{
  "vocab_size": 32768,
  "rope_fraction": 1.0,
  "qk_norm": false,
  "train_tokens": 1401000000
}
Each number is 500 + 25 x the weight over its row's rms, rounded and kept within 0 to 999. Layers, rows and columns count from 0. Numbers have three digits each. The size before them is the row's rms in percent of the matrix's.

# layer 2 MLP up, 1344x512, rms 0.185, rows 1211-1247, columns 0-127
100:503509504483501487519480453492538477516481511493546502482498517510497479523495518478502477493494471507449542480512460453490497553522507500526503532472480527541547533445436510488488497483488547519526479470473497507494494511516538483476480495511496504478497490516496538470531530491542512479484556480485488537497514487504473451499464508511534457478485507461530500466514509515505540527484
100:469494530509517495484501514487487469514485484517499499501503506541478513521511519471526482532508520515486486498487511514464566467502487526540519459558531488511500489497500501492519519501512502509547470507522501528453468512457469486501491533459518491555490449501495513551475562501461516491510517484480517502518502499488461510515504526501511479484484523503527538473549548520471526498496
092:505467552505474499506515458492512443505522521491534485537540499501510537458527526513494493502524528521500463516501528500512535492535491500483526499497513508476494504502476512513496474506490531509479476524503518506508525491489516483560481531516465478466454533456522469481470487458466529495468487502469490483493458511510517516488493557514476465525499492459489485509487470498513470449510
107:476493518506462467449536509479504458507499502534480489473473534495503508478507550464522505484511485496471493504522480508506541504480469510527502488545473497514505456441487498509484535512517509457500479501477536540529505499535530523467538465465467492503499483507501507532501489493526528492493449545556512471490468454497515483520533514495467474456480476471532505486481499478491511525458
099:506545511507495504471497477506523473432470507467492497497468463556526516511508493517521502493534490453497511510514520535504453494517503461512503445469517482482452486511525478502498493492491532466528490492528485531501480545487523500502471511490493499501499498483511521476577528475528468451531528502553496454448464513477483484488493526520461497473513484515537490477517528530505463440522
100:469495516496519520499491502514460488498521459456511480547524522491504496521489475503480524483532451522505457547524487514533501514499501469492488489519505500515508484479454501507508535453487490439496493451481527495496525494502518465510518493488486526499485519513496446472556498503548481495467492456529510494523472475495506513485524502493477510515504483550472505518473495504567511521514
105:460482520485499467502469471531487493497516490514497501498521514480479494493503485536506470509490531523458498552496475458486510494507514485471495505514496537470447502509506484455501467498497527496493485471473434512559489473502499551486451514488502505500507495470540506523542486509513477508505497462472502504513512529438517466494510521474486479484530552482470514527472504481487533519445
099:489521470496518532516513498452518511515500501486531477466503499508506479492547483437532481481510541513482502513489555506518503508499494461494539523515517469491499553503439505483507488476518532498530487469499486508520518457493531496515495483515572484487469512499499496499530496463512477505478487490486513491512521495520485490469467511492551520488495504521507511477563501469514501516491
090:469524550511530428507505479486474518521494484469500504523508494474529508444501529528533463523524505493504516499473524516553488487472505453486545527518491496518518532506513472529504485482495482486490505526513480546510550447482492505507521507492514506507523501531469523506484493478537475506510508498488472479485502492511477504524505479470525499477466544501497506512484543486444508492486
098:518480502511490487481579517523479488475486536483532476494490516478448500502467484490514491475508521460459463531504453508485514488482546551538503514506499519471561494459523494518528494489494509482454474510498466520456557534540490527467530494496559452498456466480495482538482517473517532514474508523463497540460468522534460510541498483488465536472499544498499517476495512473528520523483
097:495498465507543466491494505515527488557522506516474501519483491481513496507520500530483521517484510490493500513480531484535533471518512490498505492512502479518466522492501542542516508523504544449482486514513531533466474475436503501533534465525548509472501517488513503504505506487501489516519546480505483515489525518455471424508470450522509519468533469548488448498489539495489515464509
100:524477456503483473492509482453475510500498473468472479475531565523483479462463500482504534484503486511488503492546524494480531550461497484488521525511481479487539507506475501455496498514502531473515483502472507564543510473506472481495539508557519477474508467494559495502520498509488465518499525505500528504558430502493476505519516487487551538497438492520495500476531511491508498487483
093:530495511469504517483524502516528503500454497468499487487483497497519485499477510490522490481449456489474477471506533494445559480453456482466505475482528463498505470479486475515527501448483486504504496516476525538511510486514507509510495520498491518501468462498493513499495477464501501515474533503474505476472499495485469497514565506504478520512517518512457543498540512517461520495496
100:485510492475487553449522483526504523498470519509509533504452513538478520476490528511497535489487517558534506496468538540436496521533453483500539539512483488531511513480492511530502474518503502499513495463520457534492489483502523483507490497479488524554550513491500486531504505485458481495474520505561509517447534472524498509488502533491485523490521500502493505525491485516535520478501
105:503495484484499465481453516504500484502464510525499504478488504516472473466509502490548482522488495472462535495513451538522476515507519506549499484498499499460529511506526482519517544470489495487509552480460518521458514470531501481509509527534468522500530520536497468520515504510519500488541472469544481535493496517537524500487530465521486524510502517512526473510485536492478498509517
097:496495469473528512519529549481486518487538492490536521484499521494502484496512474487505493512524471495494518488524531500506527497467453505507480476507458467455457466489533478458501465494507503484484522514499535450510504535526524461535497501488494482465463467510499539479519490483530511521504477477503508497490509495501501496507507485500519447484512472476459495515518481516517466513489
098:482482503565471519487513505554453503480448486502531500497527482454506484506465532476497515493496494518516477507484522500497545487527476489503533492484486489494514482483499487499538494505475500463487532531504507498500537517474479526478483469491493514459482504488477469499512488491489521497540488460550460486499551509441509500501543482462528475502582475492493475507490479458456521500496
099:491516456508469486522476522517522480489459519517481468503489485437455484529473460510514527480488506494550503508527509464503504468518530531502497483487509490471521486506459484491467531516476519507481511498474538554526503471497468474500492463534506497496486508499479495525499524509451477545513522496505509487521502484470492514535501519523508482521473470546501512499497492467511510448435
097:516436467523485464472516431497521481505503523502520499500482541475499496531511512488490497480519506522536537513486463511512495479534498511455485516463492497520460486511503550505481489500515471484449509516502489520464508503470547475464482519512551512516514509469480460513500502527517531496485500483520498558497503489522533487494504515454494485529470492470493503465540488498472479484530
099:486518498495508489501472548505520497504502511475534525460507490479478478547482496507442488499495506547493503498496520469488506477529507504469489492464502520522437500476482494494478491536503554504518513476463478471499456503511484482482472443522518474486508505509519528547502502519477463530540503515456483508512492463486455555526538482485492530482500464508492483503508450521496500482530
107:480476499455521494521507461486472527538509475474466511479563485486543517524487502536513464538511508509525501513526484485523473494473457453501457552516542480481488502494549499542522533483494464461504475495522488488514498459459525503470556522495473502483487532511494520521520504482459492495506506468489492472454482467532498481499521531534529507504492499508464486559517486497491503452473
099:471502529445507487502512484511547495511473514514513470518499460506490523538463486494511538487505518509539536480522520509522500485505497524501472458506489477524471474542500502525506488531561493546487520457524506480504498495487458532494527499501524483529510490483510492485485515523489525499489522545486520491513486541497496434499525489494495523482497476498496487544497471519484452473506
099:485529499502511499487522485490478489485501501472494510501506511493478509479457530488509476505518479470475483477502487511517514514490508463553514536498489489495468455522512515505498490502499501503494547511486544467509483543493468522508553532488478494474489507507472511495458497560429488539507520510494480484480518471496496517478506544510476562527506510519483450429486515516517495500488
099:514487455482506516504526535517474512540497506474488469509522508479495470479501509526499540526539491521424512480494485492468506476519500557517464470523486494530522500511512479527481534464495513500485436471467553510474509476514510492513487493506504514492506456539535448509498518481533499506533479558537490474520501527527488485505463521494490514470501488488526483458472534504572500476493
103:471505501457482539486498549518517522509523491524496522497537523492485474504526492489471466509450538500496434502500522545509395485475490506514468505500523538489501486508513484482535520486498515496514498492510486458515503571490493502449504497478502472497523445535549455508484537483477495479529524527497483521511492463564527494522532495481517527528514472455469487514460537495454537479480
095:495489488464500474486487461507521546535489464468524504529482531468549517516487472510508467533505549513540507502521507491493509485498517518518496513518522470483478537481490511446496478538510508506509450497511487455515512516534539484493502503497500515508498508469452515501495494455476468475543472482496505523519511486517516547493506487458498458502490561508498528488491508467493462526504
097:455509467519506527526512528474530450475486515479518484516510490524451512492460525455484489537558538482461534498479448472510455493495468502501533475530515468474480497502482518512549461528552495483496472483476515547489496516465464568513466506512497522484467509493533484474505503466515495507494496525487526447484476495497526468530509483538524519440536450515527496489491487462491471524511
107:503526476518479537499492524548493504512479548497494518500531468506464550554551521464493477531525513531522518506481466494512497463501471501523517501481495474515508510530481498520469534527472520476491520497464516525503484482498527478492489523534515499492469492488497488482538524479513522522506498522483498511475470486507462509503542518462502497465436487467472507456505501500475487492483
100:443468496441486496522516513486514510515500464500490500514522543528485494524504499469485506505514506502523489473493490512465509548490504524513489595484478463489493527473499484515474478550487469505516540529511496492521488492509475533499471485490514515531532522534505520478534500482508498517493519446507557544498523494515489536523503537513520461452443532483529483486491489536501496503482
101:487559467447518466493502534516460504519499511501489444514488494501488454494511497462491501498463473500514502504478546452478524492480469573523494463527499516503523493522491495489520459535494486495487495493521494471503449497497509509479488531485496491534498453512483509490506517506511506474503506544493484564500494472507485528495511461480534490483478472465479502506557510512544490512481
098:526553501515493483471533484489529521479500492517501522509492453506531508509467511469492481480468538499514475502489465503500449475518542477474481516453479492464530517483487494480539463488462481505506514465492472529546509488522479483484474502498495494476469524455561476466477524530540465482493505510524466488471533492514530515526521514510531486436538519511440487483478551501496487463549
098:506480551513464502520517500503503503453520528499514492495525528479461560515527547515497504500512480495493494498473484511490447508494496494473530486513493529439513501530495498487516532478497474503487544500485497485485536514533538502524470537482480533482543486509440484492466483532491535482485484520506545540491503508474552490524503524555520504543502484491536502512431488502532555514477
093:531453479491458487513476496477446497504534473492466482512491524520513481493510547483532530529475524551510509475528498534503528514505507531523504482506494520521513513497494460491457511531516504434512471520554494479497481511507527479556505501528498520450509495479537496491507532503490520504495511489531507488484522513445553442507509488477497486503478480486549535510521496489471487503518
105:507445491574497466499525530478478496521517464502474506506481524528520527521490510532527493492493501484474501472506510511482559487518486485499478475481515550526488565508478485440478482516487473471491456477495497531500530442466485507457526489534556440498536490510486492480499490476489548529512534482501455516488480491477517481508478507473461529494450519464475506518497559526511486523532
098:483531499452528499524529487512526509496498497473532530455480543482474487467485490518498513539488485527465484524540544454511446455524517497509491482510444493513456503505521502526536518487471471538512459504485467538497508526476501501529534478461482471508479507514483528539468508491523530497494556548443521496509514507447551527500486545472501500487491483485491535502534546512474525530455
098:496513461512494474507474508494470420527482512530476527510498505536496479500509548537492515470504469532506466502510494502515495475505489551549485501493492527526521488499477519468525499499515501472504510525506514461479509503512496486494455485509484469531518521515529517466515483516526515489514485490481532515570507516478467492505469513489506480534486489501497502477447445495460490498505
095:540486533491483486499507561529514478515475498508543446479495520490483475491533489556485482502485448520517485468430555538467502470494475518514486508530463455522490488485483495522450524486516521526490502475484519531493510516496500503459480475508510479510506492458537518511477476458497461510535477528511456471500504481506492527520460483463551547527501487469488465501510502484510488491505
# layer 2 MLP down (transposed), 1344x512, rms 0.174, rows 1211-1246, columns 0-127
102:468476512464512510454486485501484508477493499490492502512513564444540504528540525544518492474513483544476465515529513473483502463537503463501518494547524537482504454473492525511513525486468515481535541456496501570516518487522500509506488518494527497546450459499488556468491478486481444488501489485485483547493477496469531482518478481507492490494491443494472548466529541469500497492508
102:487531508503503493473498513467496536504495517519509508479497522490519522506503528542530483494507535488545499510491543457469507480518522487557535495487473480502480517510464481464490520542503526508554491510504504523488459509480524530471499517480470499515491445573477535486472516492511520466504499516558522533477525487495493482497502517474512538532505515499496524518502479505524473502473
104:471531487519483505479488483468530501523492455446478488515514497472555512486506462506489456559513506517511534542505496498528520484547503527489551511475543515520520529469473535495457482458509497491515509492503522462496513468515503475540470528506524500526524525471502491523487487549505489485514491477463464455511515469519487501513500514544502514490474475498497515527499496505523491508537
103:509519529546519486499499502455508507494454531475480494480479503479501501489520509496546445551494481469502505483511490542528479504485479564505540534514495489495547474527490500511473497502487451528480467542545473487505534489529539514475529504495477445522490513517507495491483491491463529483457510591514490499482517499491496469484563492482481536510493502467467465479495512470483483499500
103:527469503460512506512522493486500495496482526524517482519527482490496545499505444512512522488500495477492479504519517533501463512485483507512531479469529494465460455549529534460537563520479470502461527490533487553504476466467519508549486485504479460489482523482520508488509452462489497528539480496495448456502523469463540473507489510510497474501514500528516465530477526569531472507508
101:490506512491459504500471549494506499518468494515416477493509510496474488489534505502532497463492482548515535516471460478487509487514477490494484511563493529492503509512518511509493510513520463485452544475488484534475498457489501481509488487474513474520510494513528493454505464482457493515476489511520496468476451517529474463504510531488506479508473482505517533506518521525521488470480
102:480454553530522447515508497489508461537512440489479498516506515477499483507472501508548477538523518515536518508489467509519521533487489515483546531493483506522502482483469505481522515497478497470488535477506443517502504492469493527479469473503479491502499485509481483517503508513501517467492500470512498468541477506518519486499533485477534507504511473487501551531519542505494473477495
103:464507482465474533493548479478548533496483467483482515495506456537486491496524484498489493516527519499537505494485533489499508501475485513495541513511500520502496483515437525508533539487452512515496504531448536537534506502510481524478476520529569539507492530484513547486515495501444491486474469499479482478525498492503489500508454549479532549516444502510470471517490506530508459541522
100:561499529447475469486521541466493476479493508503496508506470502512509527493512475533490488492516515483534504501511519493529496460520490503501538481493510479476502528455552513520526487540505504492530484463486496506521529528490485508486533490516495500501483506514484542494471490465493514510490496528519501489478500483492497475513469495461493495492471516565488515532505563473497560495509
103:525514552534482475534540567478505480514538481482495501461492454464445496512492512494494525470493518502489502529516448529523490510520534558500506524500454488476550508447478465502487493506490476493501472492508522523481493509498461524504485503470489497539539471515505496517531477487504513490489424481482481474535463493488479460519476497496490518469498516526488547483508496498525502519476
102:435501529477522507454504488551466499528514476503496495515520474519468544502543508551524483443491516479505516540477518484480494510512511495543514515534463494498453527527441502491467490545481505504519510489506539522491479525486484549478520486464527518521532522500508537537465495477532490492542530463521485461496502501521496463476528514509508512523527506517501500548490518504516485506482
092:524484544494509532496485510502483474543512477474460500540501489485497474478453530473518559454504551513477474485472521454483506486506517477506528488493517479491491513481513511491490491499519505504537494515483490473526470524507472480512488495486534544484492490473461487501549537520541433496432504493510499498482496511540530480459500515486493459504508506474523513523515531486511483522509
097:509536510531504487468530490486502499473533473554530486498513512491501544499531546499516496499497520492476528471459538507526491508480517518521489521497536526500473510514457501487505498503499497490489490513511494497521556512459488495521504533524453475516447570499495465479512556509494519502519484499524498495534512519559492510488497480460504542498531514476493526508484474497470466486511
103:511524500548482509452469505480515533486535553506483478470489493469531536492502490546474407509491517538564520516497490466526510517525478490524487473479482480500496530492496531519498515499551553527481504475527469513548491535498514490519509485462533503478532512485531508481509475486495497521469508459532515471480520438444502481512449472480475516503539484497471520508521474506511507454515
096:491492495553523496483493505484491475505482505517511519461509494520473486500477493491513476487482472512509514481483502517490493503481515553540492502501487489508492524499498465552476491473547530532528492510503525460509458494524492530486497515497480527498480503548494516496512486518519515505540463508564484485529488513500549482448531470496519513506484481504439478483515481544485516533533
099:485462493475488504530564479512495525508532473531482535525531490504524444469515508527527513535493482492485499518509502526508497491468503481518498504506479500530461542460531514518520498519491468520489549494516450523482492513529552510520476475478456483528507516484528511493504459474494488491504533500511494479519497536532519484441503476520531530531488559538474503548505520494501545512516
101:552502532497510465438498514502436495518471473505526500470527442474548535534463462528468516491468494487521483511484479526485476481485527477516512472494468496525548529510565530511498458462469499453514520537479497507473511497545471512523472526489489515495468504511506485502512518471476484483512470527504520520472468520454534449529524467520510545486520562502501513498439507480487529492511
097:489452504519544494513466489511497503501490468460522510516523550470531508511503476515493506509517509538487471494537485564488527505493513497486524489520526489459505515486509524460508521471480470529536482524505450518515502488474544525446479515499509554512507469509487507490553475528491541499468489506521499458486501466524534509471500471489509537489496527501485488454523479483488478535518
092:478510516486504485542495499515541536478527484530493506473504542510499472493535492508443490470467475481516478481498490537460452487520478498534480465522505492518526550444487526497497566493515504524495472544518531490470528463506536541484510501462513464505481519502496497518514458507459508501521498471513514495455522458450518494460534419496470521540499492508466473488477487543498524494498
100:485442518504503497512506495542521518516455474516523481475517495516523499481477486487490514497505476489500464512522512451511520524509508547494526489505502536556474485512515501499517523532522518527548498480489533475499514488493494527460552512485495493466522526524468500490511450492546547516532492518499503499509510492504497535494509461526504542476470476516526512489523466500470459504505
109:497498563497548527503523531529471537507440492476474492493481457520525492525478523470523491542520500489518476502524481505495490478499502499494471497536511525440501454491516493477514507513501443491517491481477508491539488485430519492513548480510512556510520516487470539472539499481467466501482457496467533504467495435515516486490547515496456453510530460531490485523529526461497492475478
103:496467480489479515484479454501466486502468448512493491467489518510500501504472479504561500497478479501472519502469459501493488578489494530515486497515499449468517496493515484543508490476529529451488493517540528477492462491498496452506483466523514516483489535531455525507464511509526506460488480549463497502510529482485507529518523468528481523459490532528518536516483496523460491511471
096:511532499525463498473504495490486491448488535540485510520481514531534523457476458501525473527520484504465509509485480509524468513558529520524488499480508529506497523513486507518499514529499521489482539491528515485471464465499461513520465497537522504526507510536528519513501490534512469507495558496472541523494519475489497498474487499468498517515486501496500475471472479503446509511540
106:474486506475507484511486520495524470487476483494472520520441517468478464484517497471511505541529503542484481469530531440518553459545524507519454474484443502503465514473517513542479513466519448517451475493499539511519499493481502511489538508469477483499462490505503447516515485472533540500519456490502511493489517501486524437470490492538507510511453497485483501488492547476540530514507
101:480517495484444529477556478539523528526489512498500493503502483493502553564517490488497469512525492525495481497481494514533497475470451510513497495493535497471468500511512488483515456526500482444541469494519504491455481551481503488519484482494465484476481482533494501491493524526538517494552497476489503522518492506495520501510502533473516470521522451512480538522492525512472534547503
084:498470496493497491451541512506486493557496491563519489492493469467490496537482457513500460524536475490461476483501531523524521503489482473497470478515490463488487526524478484519516519531476487490522500475496504486510523490509482507473518515468497518496476487487475492467508495528476547531494472521502513467557464505491531500500484507513527494509496497500475493470452534524500477512500
098:524505529481476489487507526488516524496489510508528541515468510483515516481494521477513492471456488523520484520541492480536503457505521477560535496516525500511533527536513468522470521524459472507464496534539519451494518477542517520510509491517491501530561475525516511491471495500494498498497499574440470476518509496501524541491523476535482538486481509501496488476498469488509497515491
096:508472463479516518457523506520538594522532492493526479448529458486515471504490505494510526524487480529487482501479482482485480495510507505499496488491460429473490486512517516499455529509491526482523481518549523512492501510526503532456534451545510494517465555484505526514509519516483498457494531512513489469511488489490497486498518515493535509473512519472442541493529495512493456509482
099:507466511474487469526519475490503507516537498495564471531473484507530495487510471493513473503476504492554488496500492463516506455500495514530498491519519466520529462507528538557532498477515479515538549527518498486503506482529488518481505551527490479498512487518486514466524435439478517534440494506452501431460487554514468546505462458462482560507509512507555523479551492484487489535513
100:479490499520488492493519465507497507511500521523554474521506504527499499486499514466484492501467501440507540535494529477444505483500502520520482496500551512502505525517499475468500491498474529551513471520506489507450529549529522493533550493521525528557493470531513446504471545497522498493500479523514494488503536448479531521453482493456530474513448497485514480487481566528537502532520
100:489471504491474484490485471472497523423474498526515493478477459494475496560494511465471509530519466525490488517498517565502487497475516519465501490437459487496530522463521488506476492501454452508460492495464517508516478490482588542520530496520481459492492511471524515505513493521476460504500521484546544487480506510540541464518448522493532520453491494485496434516490486463480516458511
101:533464502487509489501515508469494517511507519507518482538467478502506481522512509476530485496511511505470461482479537509514516479527519493501539483497526576513462506515501498464503497508496497495498474497490527522501526479469533505504499520492516507454470478515529491547500472448533502532530503518529515451531538507555501482520505544490461503453510457488526525450504456514488508529526
097:492527479505491505472529470480493504517475474504508534464502481506500527518450504497496536500493506476497526527525452476541503481541501506509509503500496463481503500472451494479487500470524506477518506527563485507527463501531521486493482473507484462549499498514445507463444492495477473493542492486524492527518483433494481520519433493549498530518539460524507491501474455463507487526511
100:478561516455513538516508476512501560502480465499511497512469497456473467478488474455491508537503487562504512507525435517505500513468500540507494435486535464483537521489493475535477512490473527518528466464499442472476513470486492490503490520522479512537533539547476520462453498522496474521458489495452516514513549445500515514429551515478507513451462487470516484478512538509540494490540
097:490519488503500545512474518518552519481533504502502476514467512533484489518483490500507477493511475474503482500544499524472519488523482533495549498498487519498517497487520473531472525509499516530503515524478474531521518510477539520518519496518500465516514505528502497521431494524493514492524524580487530460491491485445498496487548491518467459471530508482460532494491489514520519493478
100:525479500502539494496514523513496504470516503500460514533503485442493460467528481479493519528516510503516559490530547502537521509531522487529529478519491497542534477515468514496508475465506531487484429490502503514474495493480490541495454472494499491510490478540527485455481471512490518484488477465495483528492508462457510484513550475499497510495478481457521445491472468469485544514510
# layer 2 MLP gate, 1344x512, rms 0.185, rows 1212-1247, columns 0-127
101:464512510502484505502518497508515544500490539530458490488476497495490490430446527517510515514483486483486503453466486500447521557502470481498548467524504489553541481530462505525519526507506481517531487501526470522490452472455498486472505477511504492514517496495494473500498466514480480510505522507491524517489499499461457541496527517475527555524495506558494503503463531506536457488504
091:510478493540498506484541484499479497518527498486541495535502510438555519483491482531498501520503496478496502480476517518504495487520548498459513481468498498523452470471468544489490461507488490510526491503489498508511508484507483519498486461516517475463527533506549468549496509498419518483482493481476516509480508509518487531548481532484471509552514519495511474440477497503498488505553
104:518495489447513469481538537472474485483541493501557506501519491513537510520465488508491511511492476514495520490470463485513507509529517503498487458500509501472478532464479526482462479485474474494464518495472505484496488497487528531501500550494537522490478506512495498500525510467530493504512501485502475496451500513501531486457483470524488493520482516486517530519557504499533528499546
097:508522494518473493508553493478530511529495532468495484496510520414516492468492477499502519500507504537492453466508523512486498556530531561481499582477545490524522514541528510521498553509504505527458514481486486469481474490500485515519542529489498541480522544509552499524445543492506518546498506483473529479514488515515460512520493489527516472490506537501506547501527487470507471496447
096:527502525511503444518472473474446513514500505487485492458514488545513472442507545504513534453531530467465481492500474483528534466508483526476504478484497477456487519494471524493484503502505550529508521551496526499456521480435514535528517513497536494497538534497451512499524473480524529503505515506490485496447481470502510458521533506504502502525522508528509502523473491528472495510505
102:508479535542521500497459461472495497458535526491518481505459499526479487491504493489503469448489467507549488451514517518523506586506509511452502551480536528489536544493517516493504518511491507473517498561538459492496552503530494491463546527495501475514480506540486521501502450479472527496478513503526513510476493538502504472526472489518502451493518495494499514497441492494514529465537
100:524502487472461478497502497484512520477468475506479509482525513515495514538517490426523530475505555495521544505498525493520515490470519488547505485505492494463506531484452485513514498512493525547549512506513505472517525456477486534537521431513518481491472485524490475509500516490506495486469461493521523430499503508510506457499496538505527494533522485507509553486495461474524525505506
095:517508498474496508504496513472500471488508496519513521493459489517512532487500487510459556500506497524488506540506482510514527507524513554499487446459496515508479469511466486468520534516527512486511461526508509497493480589531457445528519500513472527461464481493512474459504546485465527470516489540521527527524458460487518456504508527487491507568482500491499505500532471505498481502513
100:504506505505496520499473495516445463468482492518480501518519482491500534548489467489507498545485495506506483428498453461516533478479521515487534491534536505479454458525527478506509516518505524478499527527493515453478480513481491503484521519468495516481471525522530497472477461485468498496478503527557450546456460496483493485504492475489506500535458559489507481522507506504469468454508
096:460502529485500520497520518508479511509499510520466529550510479550432502547495512520469531459488470488542483492493520512486516495483508480556496492512483494492466514476467517498476459495488456481512468476486463507477486514454514511536510443473515533532484482533508503468469507520476572508515469493490516475462452551498499495489499526486454504513508511532458470550473511508540472501506
097:561502515547501487516524515529505504459557511509481479480496519476501512500550522485522461506498454565521506466567475532512527550505497511468503494478516496478526531521532482514493497502517468547529530517449479532525499485454492478500515491451516497476489485558545501470572486505440513452495507454497520511523506506466515518536496507507462516526469527465515520526508528467461468504494
101:522477470502503489499492516497559492510522453475515512507556501496458483465509486487464493545552493527510474483497505502518517533531493495455486483486521490538533477513485526497447510499489525494541525502511462504465488489527494553470480491497498481508524491528555496532548480497492456482530528508519461529531495524430520517522513505505531540510486458490523478506465501477521537510457
102:511489486511521556517474501531523497487483519477517499481522523513504526528484559448519478525499478462474477505548488579505506538537478452474512512476488506493452502501508472494548515523447537512474547473498518481495445476477524480515485483471493473517513509521498515464472496508542526502505502497498495526541480520488501502506474516468521503509462529506527531482488474514514499573523
102:559502483504484530548520526518455500463447479465492493527455546484508504507482483517487510514528505487529498461507463536501541517481540462523503521493471480459429493512505459509482480508492497484499531499500483532471493516497492475457533471508498466500545466497548488463503549457509481505479475479467477504525479533501525461502537524489477504469497531473517509467473493465492504520522
094:520467526487508514508515503498525513498488496552479561499484460534488506483473524444472533506518530536490540527483551506531504494534535487506473463499489533526509524491481541526505499484522513534501490504479502518505543510485519535505518471492474507522488510536484492467449492517510500493483504469499497483464485524487470528474483518480535523548507515490530535466488508497518530498468
102:479519454546510498497483438499549489463490482499462484514528518541493527489518494513458485473480555521510516497495472530511506477518407459449461566478495508456503488484483496504495517571507510513506498443507469499522483471488553514464507495487522501458516499480504485503489503536511454497512521472521496445516536455507539508512494526480498513507497454506486487471515490513542467472498
099:465532463503503509524471501505479527485500498450527508513543522460508478515498470539510493508543530541479516530458552498493535449473508523528497512511507464494535506536487533501515469510537494502486485516485514473468484503468536531473509484513441460521517481518481488498518492554487542516498460503530486473477526487484506499501534537545491479495485480519539474489491498498532472498526
099:542530518469512493468505415505483501540529498493515534517491524533517527513468499468474478478508522591493507473519463474502497504546516497508511491484506458562531477513468554490444528499493477520510498469482506513506523512483451519468519473525522531474545478465463570525523512513537516444489521501496515483491487484546512502477465451466525491536515472474493457531523514496510514500523
100:491532544467524474472482532517553482498531459517454503499499517521482493539496484479528482488514496500468494497543471466504520549501492486529505500522517490499498520489515485517500504519515456542514465478542548506486481510496497511475525487495474566526536502517515529492526447479532524452493495491534506491496483504520514486485464502485501471479468514462491485465539527467467458481484
100:449510496454482512521495512524511550529527478483510503517460477516489500530506498436534483556470494504476523494504490483502456440488511512532491497535468505498479469488542483468539511521494502501505447529494529493480506504521484558505494455499509524493471484457509543519483488494505471492527484486494450498500510505483494489471467534501466493493501514513520493483499478516516482468484
097:513482495531504547502474484458476498479473429528494549520496489539483492477527532507509494498514483506485485491489508493492512519516494474512517480461546511503490514503495496473512562472500493494494525521498487463479448523497506523495512525490526519518493500514510491478471524498521498534517551468529501497491489502514455511524493494496546431534502546532465451510469509520480490483503
095:460469472462518520518501490479505494487510522467500476505545478522496511433496535484481517486441494484497482505514451529457484481522507506497500482488514486521515487522483477567518532474496505505537510481532505467527449496502485520505528531524555468492516530536542520490501468527453488509512497500527456489458506471517528475491514494492449535521467522490447517453452496469501467473498
097:504476511481494452487521499454546511505507505509475506506481493485531537481491542538526474466524452473469533541508469510513514474490472454480486470465518486466501506478478511474517508551497496477492509483500467483544498463513501485525532529506553505488491494502509484530539483492492455508517504474507534479496497483488485506486499503521508481551491486481446487510513499480485465502475
101:541553513500492507491573485496500524514468488504512472477506527493493518514464535516499516494487457525496480469503477548496467529491495461487514463469497465519513547487469476509515509483513524503470510455509504506527511516523505516499499513533493520489551556521564479531520518509509497478505480492508533504505513518502498489466468509538518486472575452494538501472497506523528505526456
096:477513494513476497468471546482482466453489497533485499489510483531463517467539510508521505516460492517518465486507497493517520532490511440478508495471488506513491481533483508515491528473487492507466517488481493537465500507464495497513497532499511480481519485517524469495507519539500541538499485515473509474500522485511459444515498526504490515489539419496540499534518492534521490496516
103:513457518495508504513454510494479504488545470516511493519530538481524511492497466530478469516509482475549493488494506473534504491489528436503502522525475502539491519505510545544504488526493499526513500449503543532537489474490477492459520491440480475533467540469512468532521464488536461508507512502479505547511466511506481521486493505483515513506483496440488449537493503503464524502521
098:527481485498519498466464511514527497500511560493481543496485509473504478555512576530495467510505508509525489505524487502502498507511474525503467477514503486519519516536473508549496514525507510501493520509484525485501488477525524520498460522515500522491486506507491481509451530493488475512507478509491476518478490503512465511481481506464509493517439518481521540561482460494510459516471
098:502468505496472494498467498478511465465503472482496477501465502490534488530491556530559504491509543461512485534468447489528497533488467493523488520527473497504468509488510526489524513480467490520484496481480485491495469522474511507510509500451477509511538527496486482519526524522503518475475507463517459467511492523499498521510471473512508513489491531487529479513507505506480474512532
107:471541509512548484486490481499471467476502523513525491482523494501489477515482525501566464503490455468480511468494502479493560494489462511477534475482521497479519516497498520504511485478543484509500515508486489500502494536481504516463507530517499493545547476523480501543486500542497482507532487527531492524497492506474523474511519486484491505458479510510524467470507535486547442482465
099:492514475511504518495484542470478460500560511522547487476474514480498535495481518454502467532484511503486501535469491515524570500456478497464518531516473495493463514493478479514508453519491444530551481466500502536548512535502464532507475503489486495487495525479505478492512513545477496527530504461561480485517481471516504494501494548471479529502455516501499509508489527470491483498574
101:499469511497478503531556500465474460472498467488478528528489502515516485490466492504486507540493510515518487483531461526519448452467461503476506490443467482462448511477531498488535515454483533479470474495509503533479462502464493538454544520459511501477510474452481504527445509507528489484480527472469470510508485438498527496499519485510489435475444523497535529487457528549500479497479
095:470513524520488468488521509502486523508493486470476505544491490510496474564452493467510487489465487475489511526539492443500472478512481506468483477507505525563497460539500510478472505482504475491541498523522463509474506490519480534485503489511502492501462490489518474437475475518467437522524491498470514523502512484499491477473495512502506532457530519461510511531509458437503471518530
106:506511472497546479502488437445533537488470524495521526449496500507440494511529483466498467538475460485539479498513490511525531533494534506510503437492513491503501508514459531512528472501480503522516511468500506477497474488480477508486557528540508503491550500526470478520517499504492494447478491525484477497512499512570486509476500493496449500456516503453504473492502520503522524535477
096:523497486527528515510498507485492498528506523533482497524546489529542481506498486465563476532516534543524546500509490536520482470546466471520505505434531483478532528488517517446474477522494478468508533484504511491495475523503495514504519533496488559485524475450490500477498534464474516511490506512522523463499464511542468496520530498533460511515508508533505485504522484542517495490510
100:495475490488505506494530514525542530485485498495464488523509494493540462526521481453488512448502526507485512499504494527475548518512510519509510485527483470534495505534493480488494517519528519485532448529520531528502479488478490496519527507475501498471480484522524489483479560527518535496523488477480482523494549504493474466517488460500511527488503507528488501456516478490525552538487
098:506532438543483470435486474572487528515529477505506514482525497486504508499486523515528470517497449501548566541510507507488512551515482520511531457494504520483524477471480505487515457507502496530537504462538532482482511481497476548495540483485526550528500479509507487515533509470515484494500520466493521492485515459514458505430458532513457528481486467482560526449517465474508543496481